Weights of a small transformer language model: vocabulary 4259.
Each number is 50 + 12 x the weight over its row's rms, rounded and kept within 0 to 99. Layers, rows and columns count from 0. The size before them is the row's rms in percent of the matrix's.

# layer 16 attention value, 128x160, rms 0.175, rows 81-127, columns 0-79
086:45 53 63 54 39 53 35 39 54 43 51 56 46 42 23 75 52 48 65 43 70 53 44 51 41 56 51 55 35 27 50 38 47 41 69 45 59 58 62 24 39 65 48 48 71 37 64 60 94 43 52 51 46 80 57 35 56 62 38 48 52 70 49 34 62 46 45 60 54 33 44 52 46 64 48 50 68 36 61 46
083:44 58 45 45 33 48 36 50 48 59 49 56 32 37 51 31 38 65 65 37 71 46 67 19 44 47 56 41 43 37 61 52 38 65 59 47 41 35 60 42 53 84 35 64 29 52 35 49 61 42 51 48 41 56 27 52 38 41 56 52 51 35 54 44 36 44 47 52 41 63 60 75 56 40 58 68 53 43 51 59
083:19 67 39 21 38 51 52 33 43 31 62 47 66 33 58 77 38 41 41 51 58 46 62 39 38 43 69 52 29 58 45 45 64 48 69 60 48 61 45 57 46 41 63 53 42 46 55 42 64 75 50 34 47 33 46 77 42 34 79 36 53 49 60 41 48 44 68 54 83 50 49 55 55 42 61 42 61 56 25 64
074:56 40 42 51 61 25 47 46 48 64 45 52 48 31 51 28 43 50 49 52 50 58 52 51 64 47 54 55 46 72 46 58 63 63 49 40 57 29 66 49 58 62 55 44 50 48 36 47 49 41 45 67 72 53 48 61 56 54 54 60 41 39 65 48 42 56 31 58 45 47 49 70 57 55 88 62 58 25 42 58
085:56 61 31 46 44 46 49 52 47 51 47 48 56 21 44 63 57 52 55 39 53 61 42 59 74 45 44 63 47 60 47 59 58 29 50 52 79 50 65 52 42 58 57 82 57 60 57 34 39 75 66 24 45 39 57 57 64 72 62 49 59 47 58 38 34 24 58 50 44 56 58 61 45 39 52 59 40 34 53 62
086:59 42 35 37 63 46 61 49 27 59 44 32 46 56 68 52 56 72 46 56 63 37 40 40 65 57 41 64 38 26 60 62 51 49 26 57 56 49 55 59 47 49 36 45 45 38 38 67 18 63 41 71 51 53 42 58 49 28 31 51 39 66 39 33 36 55 49 42 36 45 32 44 67 41 55 35 38 29 49 88
093:53 37 46 42 50 78 57 39 71 63 69 61 43 46 56 56 35 65 57 45 43 37 53 52 53 46 55 52 43 93 90 65 50 61 47 47 47 54 59 67 63 69 42 42 56 44 45 43 57 61 46 61 58 40 52 40 77 48 40 62 40 53 51 26 49 57 47 38 55 41 53 58 39 54 62 56 54 51 64 41
079:34 42 41 80 46 67 47 64 39 65 56 57 65 45 57 45 46 29 47 52 56 41 55 61 42 53 41 54 53 40 36 51 52 58 57 52 48 51 49 54 62 32 43 09 53 55 40 42 50 65 59 46 59 43 50 75 39 31 63 48 63 43 71 50 52 63 36 51 28 44 25 49 80 52 42 48 58 69 55 41
081:37 48 49 47 53 75 55 60 55 56 43 48 48 13 32 46 53 56 49 49 60 59 55 35 64 29 64 53 50 52 51 39 55 53 61 54 66 50 61 66 46 65 62 50 81 73 26 56 68 26 47 53 56 26 68 57 57 67 33 67 40 55 47 38 47 51 60 61 50 37 44 45 51 52 48 34 62 59 55 52
087:56 58 54 44 51 41 60 55 64 72 56 59 69 73 46 60 25 60 65 44 65 80 54 54 39 32 68 17 50 65 42 51 50 51 59 38 56 48 41 51 55 53 42 64 44 48 40 64 49 58 47 63 38 44 34 33 63 65 51 35 54 22 32 57 40 53 31 35 60 39 75 42 37 54 61 48 49 42 45 46
077:65 38 47 55 34 36 56 59 52 51 48 64 61 65 45 48 64 35 21 61 62 68 26 55 61 75 41 45 57 46 53 51 56 70 35 41 59 57 63 41 50 78 66 34 52 43 59 56 62 53 36 78 56 47 51 49 52 30 55 69 49 62 57 54 44 49 44 34 63 69 39 33 55 52 50 45 62 23 50 37
077:35 35 23 42 50 56 36 34 37 47 47 35 43 57 61 39 46 65 40 56 37 48 54 62 31 37 79 59 66 46 42 54 59 46 41 65 53 60 44 54 56 49 38 49 41 64 43 46 54 51 68 43 59 65 62 75 40 54 49 52 64 38 47 48 44 49 36 50 37 51 67 42 54 40 64 49 69 69 46 54
089:45 52 49 59 64 56 65 20 49 43 69 42 29 41 44 52 56 55 42 50 48 46 48 46 33 54 54 42 59 44 27 50 51 54 46 62 42 58 45 64 29 69 55 66 50 64 37 54 33 70 72 54 36 47 53 43 68 69 39 50 62 35 22 45 55 35 39 56 57 47 51 53 45 26 54 52 34 63 41 28
083:40 50 24 46 74 44 45 46 43 58 51 54 41 59 30 38 60 52 54 52 47 38 29 57 43 41 28 69 58 46 54 44 26 50 57 76 48 50 44 59 43 32 49 55 35 50 35 36 69 55 69 40 67 42 44 61 51 47 46 38 66 44 50 72 50 39 55 54 42 42 26 55 56 39 35 50 61 57 26 40
084:47 65 66 60 53 57 31 44 43 35 55 37 64 46 48 51 40 63 28 46 49 51 45 42 58 55 55 46 46 48 58 45 60 43 35 61 77 42 64 35 68 68 52 50 78 47 35 45 57 56 43 53 69 80 39 30 28 57 44 15 44 41 36 58 49 53 68 52 52 38 46 36 39 48 38 49 50 42 55 47
089:60 47 40 73 40 42 49 47 54 63 57 51 58 57 52 56 31 41 52 34 32 56 59 53 51 54 10 67 50 55 58 54 50 48 55 58 44 30 37 73 44 63 55 40 61 46 47 21 41 39 37 25 48 50 41 52 38 54 53 27 49 55 50 73 64 34 32 56 43 48 38 42 31 61 50 55 50 67 43 63
078:35 53 75 49 57 36 45 35 55 48 65 50 50 47 40 56 80 45 57 72 51 36 51 36 51 35 36 65 55 64 52 64 27 51 48 61 30 58 35 51 37 47 79 56 47 52 34 49 26 47 64 28 47 37 41 26 47 44 34 45 44 59 45 47 53 27 29 56 48 57 52 36 61 72 59 33 44 59 49 60
078:58 47 78 56 62 60 69 51 25 48 68 60 46 55 73 60 62 49 51 67 38 38 41 40 56 43 46 39 55 58 57 73 55 35 71 51 55 58 46 43 63 44 70 35 12 60 38 61 39 63 51 51 37 40 46 45 41 51 37 49 58 47 54 53 42 43 66 24 44 44 43 92 37 55 61 51 58 56 68 41
083:52 28 40 43 48 54 63 56 35 52 72 39 63 29 35 52 50 51 66 37 44 37 49 42 49 55 38 66 44 14 54 50 63 83 35 51 48 42 53 58 42 53 70 62 36 38 53 48 54 50 24 36 38 30 36 62 52 54 49 47 74 39 52 56 19 42 37 37 56 66 46 67 55 50 40 65 35 54 66 43
074:50 53 29 26 35 32 64 28 66 48 66 51 48 33 43 51 41 51 59 58 49 57 24 36 48 35 49 51 41 47 55 57 58 24 35 41 57 61 49 49 68 29 55 49 46 48 42 62 55 45 57 57 29 63 44 54 30 46 60 39 50 70 54 53 51 68 57 42 25 45 27 35 65 36 58 55 46 62 56 41
077:65 50 34 48 44 63 57 41 50 50 63 48 48 63 39 61 60 45 57 49 44 49 52 58 35 38 51 61 62 62 28 62 42 57 57 55 36 30 46 42 49 65 39 49 39 62 39 33 42 40 42 48 64 56 45 37 29 48 49 26 49 36 43 50 59 37 74 27 32 62 28 49 38 50 59 57 45 61 74 48
081:62 53 43 51 37 35 66 31 34 41 38 42 30 50 38 50 42 55 59 47 26 47 58 47 36 43 37 47 47 44 41 39 36 47 60 59 31 71 26 33 51 62 52 68 46 27 69 50 43 36 48 54 32 32 47 40 31 53 47 70 46 52 45 52 43 32 29 52 40 59 57 55 55 63 43 51 44 43 38 22
084:69 68 33 51 43 39 61 48 68 50 27 39 51 54 34 26 45 48 54 53 48 50 34 54 53 77 51 45 55 46 43 71 54 63 65 42 50 50 49 38 38 17 52 42 60 36 67 59 53 53 54 36 38 59 48 65 34 44 59 43 57 69 30 55 33 48 41 45 54 53 44 50 56 34 66 39 64 64 78 55
081:57 63 66 53 61 41 72 58 65 41 55 39 44 63 61 58 41 56 34 64 61 57 51 17 75 44 61 50 49 75 33 57 45 66 39 65 62 42 46 51 52 45 27 64 45 34 36 59 45 67 53 51 48 51 45 43 52 32 64 46 43 65 50 44 59 59 47 47 41 55 51 40 53 63 42 54 65 75 53 80
080:70 48 40 51 60 47 36 60 42 43 57 56 37 65 36 64 38 64 68 51 58 53 66 52 40 53 60 85 64 45 61 64 54 29 58 37 37 59 82 34 51 47 48 35 37 53 43 58 62 52 49 55 38 51 42 48 44 55 37 40 37 53 62 36 50 68 39 57 51 51 45 49 60 51 54 43 52 47 36 42
083:64 44 50 39 39 53 46 46 37 23 37 26 43 54 71 34 67 33 43 46 53 58 35 51 62 25 52 58 34 21 38 39 71 57 51 42 51 43 59 33 52 44 47 61 28 37 48 20 44 57 41 55 46 56 53 60 41 47 64 31 35 32 27 46 51 53 46 47 63 42 43 41 47 71 50 53 47 45 54 27
080:31 42 65 58 58 62 28 73 58 60 48 45 52 60 76 49 49 56 52 67 72 39 48 47 58 72 28 64 42 51 43 46 41 71 64 38 46 63 72 42 60 55 61 66 66 45 50 51 53 56 54 51 54 46 49 48 65 53 48 53 35 51 57 45 74 53 54 60 87 50 54 53 59 60 74 43 27 53 44 58
077:65 43 66 23 54 28 37 60 47 50 45 58 27 46 44 41 51 46 63 68 42 67 51 30 71 49 51 52 46 48 24 45 59 53 36 41 23 51 52 50 36 40 63 48 67 28 57 52 53 40 73 38 55 61 48 41 48 52 54 47 48 48 78 45 24 55 64 54 44 63 51 36 50 38 52 48 51 62 46 42
085:49 44 58 35 56 70 58 41 48 64 54 46 52 40 53 40 42 35 41 45 44 69 41 58 41 56 59 50 81 50 48 61 40 47 48 53 63 67 38 61 52 55 69 56 48 32 24 51 70 59 79 40 55 59 40 52 66 43 47 54 47 53 44 27 50 31 52 52 73 34 52 47 33 41 49 37 56 53 54 70
087:61 55 55 58 53 48 54 57 57 66 39 40 46 53 23 37 65 56 42 56 54 59 41 45 41 51 51 46 52 39 57 60 74 78 52 52 14 65 39 36 59 44 46 38 42 65 45 68 56 43 14 57 29 58 52 31 51 53 53 46 45 47 54 47 50 46 30 65 50 50 38 54 50 42 62 61 61 69 56 52
081:33 45 53 36 37 38 51 52 45 65 58 51 46 43 41 76 56 72 68 48 72 49 46 33 46 40 65 48 43 45 39 58 54 45 32 43 57 41 82 48 46 43 51 48 34 53 53 63 62 37 49 76 48 39 45 40 52 31 36 39 30 45 43 48 51 27 54 39 57 50 27 63 53 36 65 42 37 42 51 42
076:65 62 63 51 69 72 62 52 72 54 42 49 59 59 37 35 40 50 39 54 51 58 22 23 30 58 44 63 36 27 66 19 48 47 45 53 43 32 32 52 49 65 69 42 55 60 56 44 62 42 46 45 44 32 40 76 36 42 40 46 46 18 46 59 49 58 41 57 68 56 51 66 58 24 44 50 51 52 44 35
086:18 48 64 41 61 53 60 32 58 39 47 46 26 45 28 49 45 46 59 67 52 60 57 40 56 40 51 45 90 61 30 30 53 70 53 49 49 51 67 63 49 43 21 63 47 56 47 46 40 55 40 43 50 39 42 47 55 46 55 42 51 45 43 56 54 47 53 41 64 49 53 77 38 62 37 51 52 63 47 57
076:40 58 41 49 44 66 62 39 66 44 55 76 51 29 50 51 56 37 57 56 61 41 57 65 40 68 38 49 59 32 61 40 57 72 53 56 64 34 56 65 53 62 53 37 24 78 61 47 28 18 62 40 51 66 62 79 41 46 34 59 56 72 47 28 58 53 45 62 50 47 58 67 73 35 54 56 54 56 71 55
082:35 41 71 73 50 34 57 48 60 45 67 42 40 60 42 54 33 55 59 47 71 52 49 52 58 52 52 49 38 60 47 53 52 54 50 42 58 47 40 58 38 59 51 44 66 43 39 53 32 47 57 69 52 74 61 33 55 48 53 49 30 24 74 33 59 46 53 55 36 28 35 43 68 52 33 35 64 41 61 45
083:50 49 57 51 35 34 38 59 50 52 49 50 58 36 43 59 42 41 60 47 51 62 39 45 39 51 57 30 53 58 48 54 72 44 59 51 52 69 49 66 35 54 37 44 35 50 51 41 47 64 65 58 34 39 50 46 32 38 65 51 60 57 18 37 60 50 27 44 56 53 51 63 36 63 49 48 36 41 57 44
080:52 43 81 58 30 61 64 52 35 44 44 37 33 65 51 51 44 38 61 54 29 61 60 47 33 38 65 38 30 62 31 30 44 36 54 47 35 56 33 54 53 59 54 56 53 42 35 49 63 57 33 35 42 40 73 60 65 76 31 40 36 34 49 71 64 53 58 80 35 23 52 38 50 43 54 49 45 43 68 55
089:45 61 64 53 75 52 74 54 51 41 46 47 56 46 71 56 47 70 57 52 66 71 57 41 66 59 38 28 66 57 57 64 44 64 58 56 59 48 55 61 34 37 63 46 55 39 65 60 54 46 49 49 74 77 69 53 42 42 49 64 57 53 68 66 40 50 39 60 50 39 45 36 64 21 37 70 43 57 57 59
076:62 48 73 50 46 44 76 47 51 72 52 42 27 42 42 71 46 54 56 62 48 54 56 44 59 59 56 45 48 46 61 41 45 21 70 54 56 61 49 39 48 26 30 55 55 39 37 45 70 49 53 63 67 53 64 50 46 53 65 51 55 40 62 55 61 64 55 49 66 55 67 47 46 63 33 34 50 60 50 49
078:61 61 48 65 52 63 41 47 73 45 53 40 22 54 60 78 29 68 49 52 55 42 54 59 28 61 60 80 59 59 60 45 36 42 67 54 56 55 69 48 77 45 40 64 22 53 60 43 50 67 43 45 64 47 32 54 34 64 39 35 48 56 36 66 63 67 54 70 39 59 56 63 38 49 44 30 25 37 56 57
078:47 36 52 47 34 52 34 44 52 70 63 71 44 67 47 52 42 29 35 31 31 44 50 62 40 44 49 37 30 43 54 61 39 59 65 42 33 50 70 50 42 43 69 48 73 51 39 63 52 62 47 60 39 52 61 65 40 29 36 58 52 59 42 58 62 46 40 66 34 58 60 60 26 51 48 32 38 62 43 46
085:47 52 50 46 56 32 50 49 22 63 45 50 69 51 46 37 48 59 78 71 56 58 26 38 34 52 66 37 71 54 38 56 54 34 55 57 56 37 49 62 45 68 48 49 30 74 47 48 41 60 56 43 47 49 66 58 42 66 75 60 34 65 59 52 32 43 50 55 46 33 34 42 46 66 37 46 58 71 40 40
078:34 54 52 47 61 70 19 67 47 81 90 67 58 52 49 40 49 50 40 37 55 44 39 50 43 48 49 37 46 41 37 47 34 50 40 57 37 61 59 41 61 54 54 35 42 59 58 60 45 60 67 46 62 66 44 47 59 29 40 38 58 50 47 67 59 61 50 48 44 64 53 48 45 41 53 37 41 42 38 37
077:47 38 51 44 55 65 41 30 25 63 39 69 49 77 43 37 45 59 59 36 26 44 28 34 40 59 55 63 62 44 49 69 40 57 48 52 54 53 44 36 42 60 55 48 44 57 60 46 38 49 43 49 65 55 46 53 86 64 45 66 63 54 36 42 48 55 48 52 61 51 42 31 31 29 41 60 76 50 34 47
081:41 33 49 65 50 58 42 40 49 41 44 54 46 52 34 49 27 49 47 34 42 63 71 45 35 71 36 44 52 50 48 62 41 54 20 54 48 45 50 56 65 66 64 37 58 33 24 39 55 54 56 64 43 20 46 58 62 57 58 27 53 66 52 63 47 48 48 43 54 42 50 19 38 38 39 54 48 26 47 54
090:45 41 66 32 33 40 47 66 50 38 44 39 48 57 62 59 35 64 65 34 48 41 54 25 51 50 43 42 86 50 64 58 45 71 51 47 53 40 71 45 24 45 45 80 45 51 49 70 66 63 46 29 33 67 46 64 72 43 38 43 39 37 40 24 37 57 51 53 50 63 55 48 54 62 47 57 56 63 73 44
087:52 45 50 51 29 67 39 63 56 38 39 46 33 28 52 40 45 53 50 48 60 50 32 50 47 47 57 62 32 57 56 47 46 25 41 46 36 69 41 20 51 60 49 73 50 33 65 56 66 44 56 44 48 47 54 45 45 56 60 63 41 47 30 61 40 15 39 48 44 57 40 44 71 45 54 58 55 55 38 61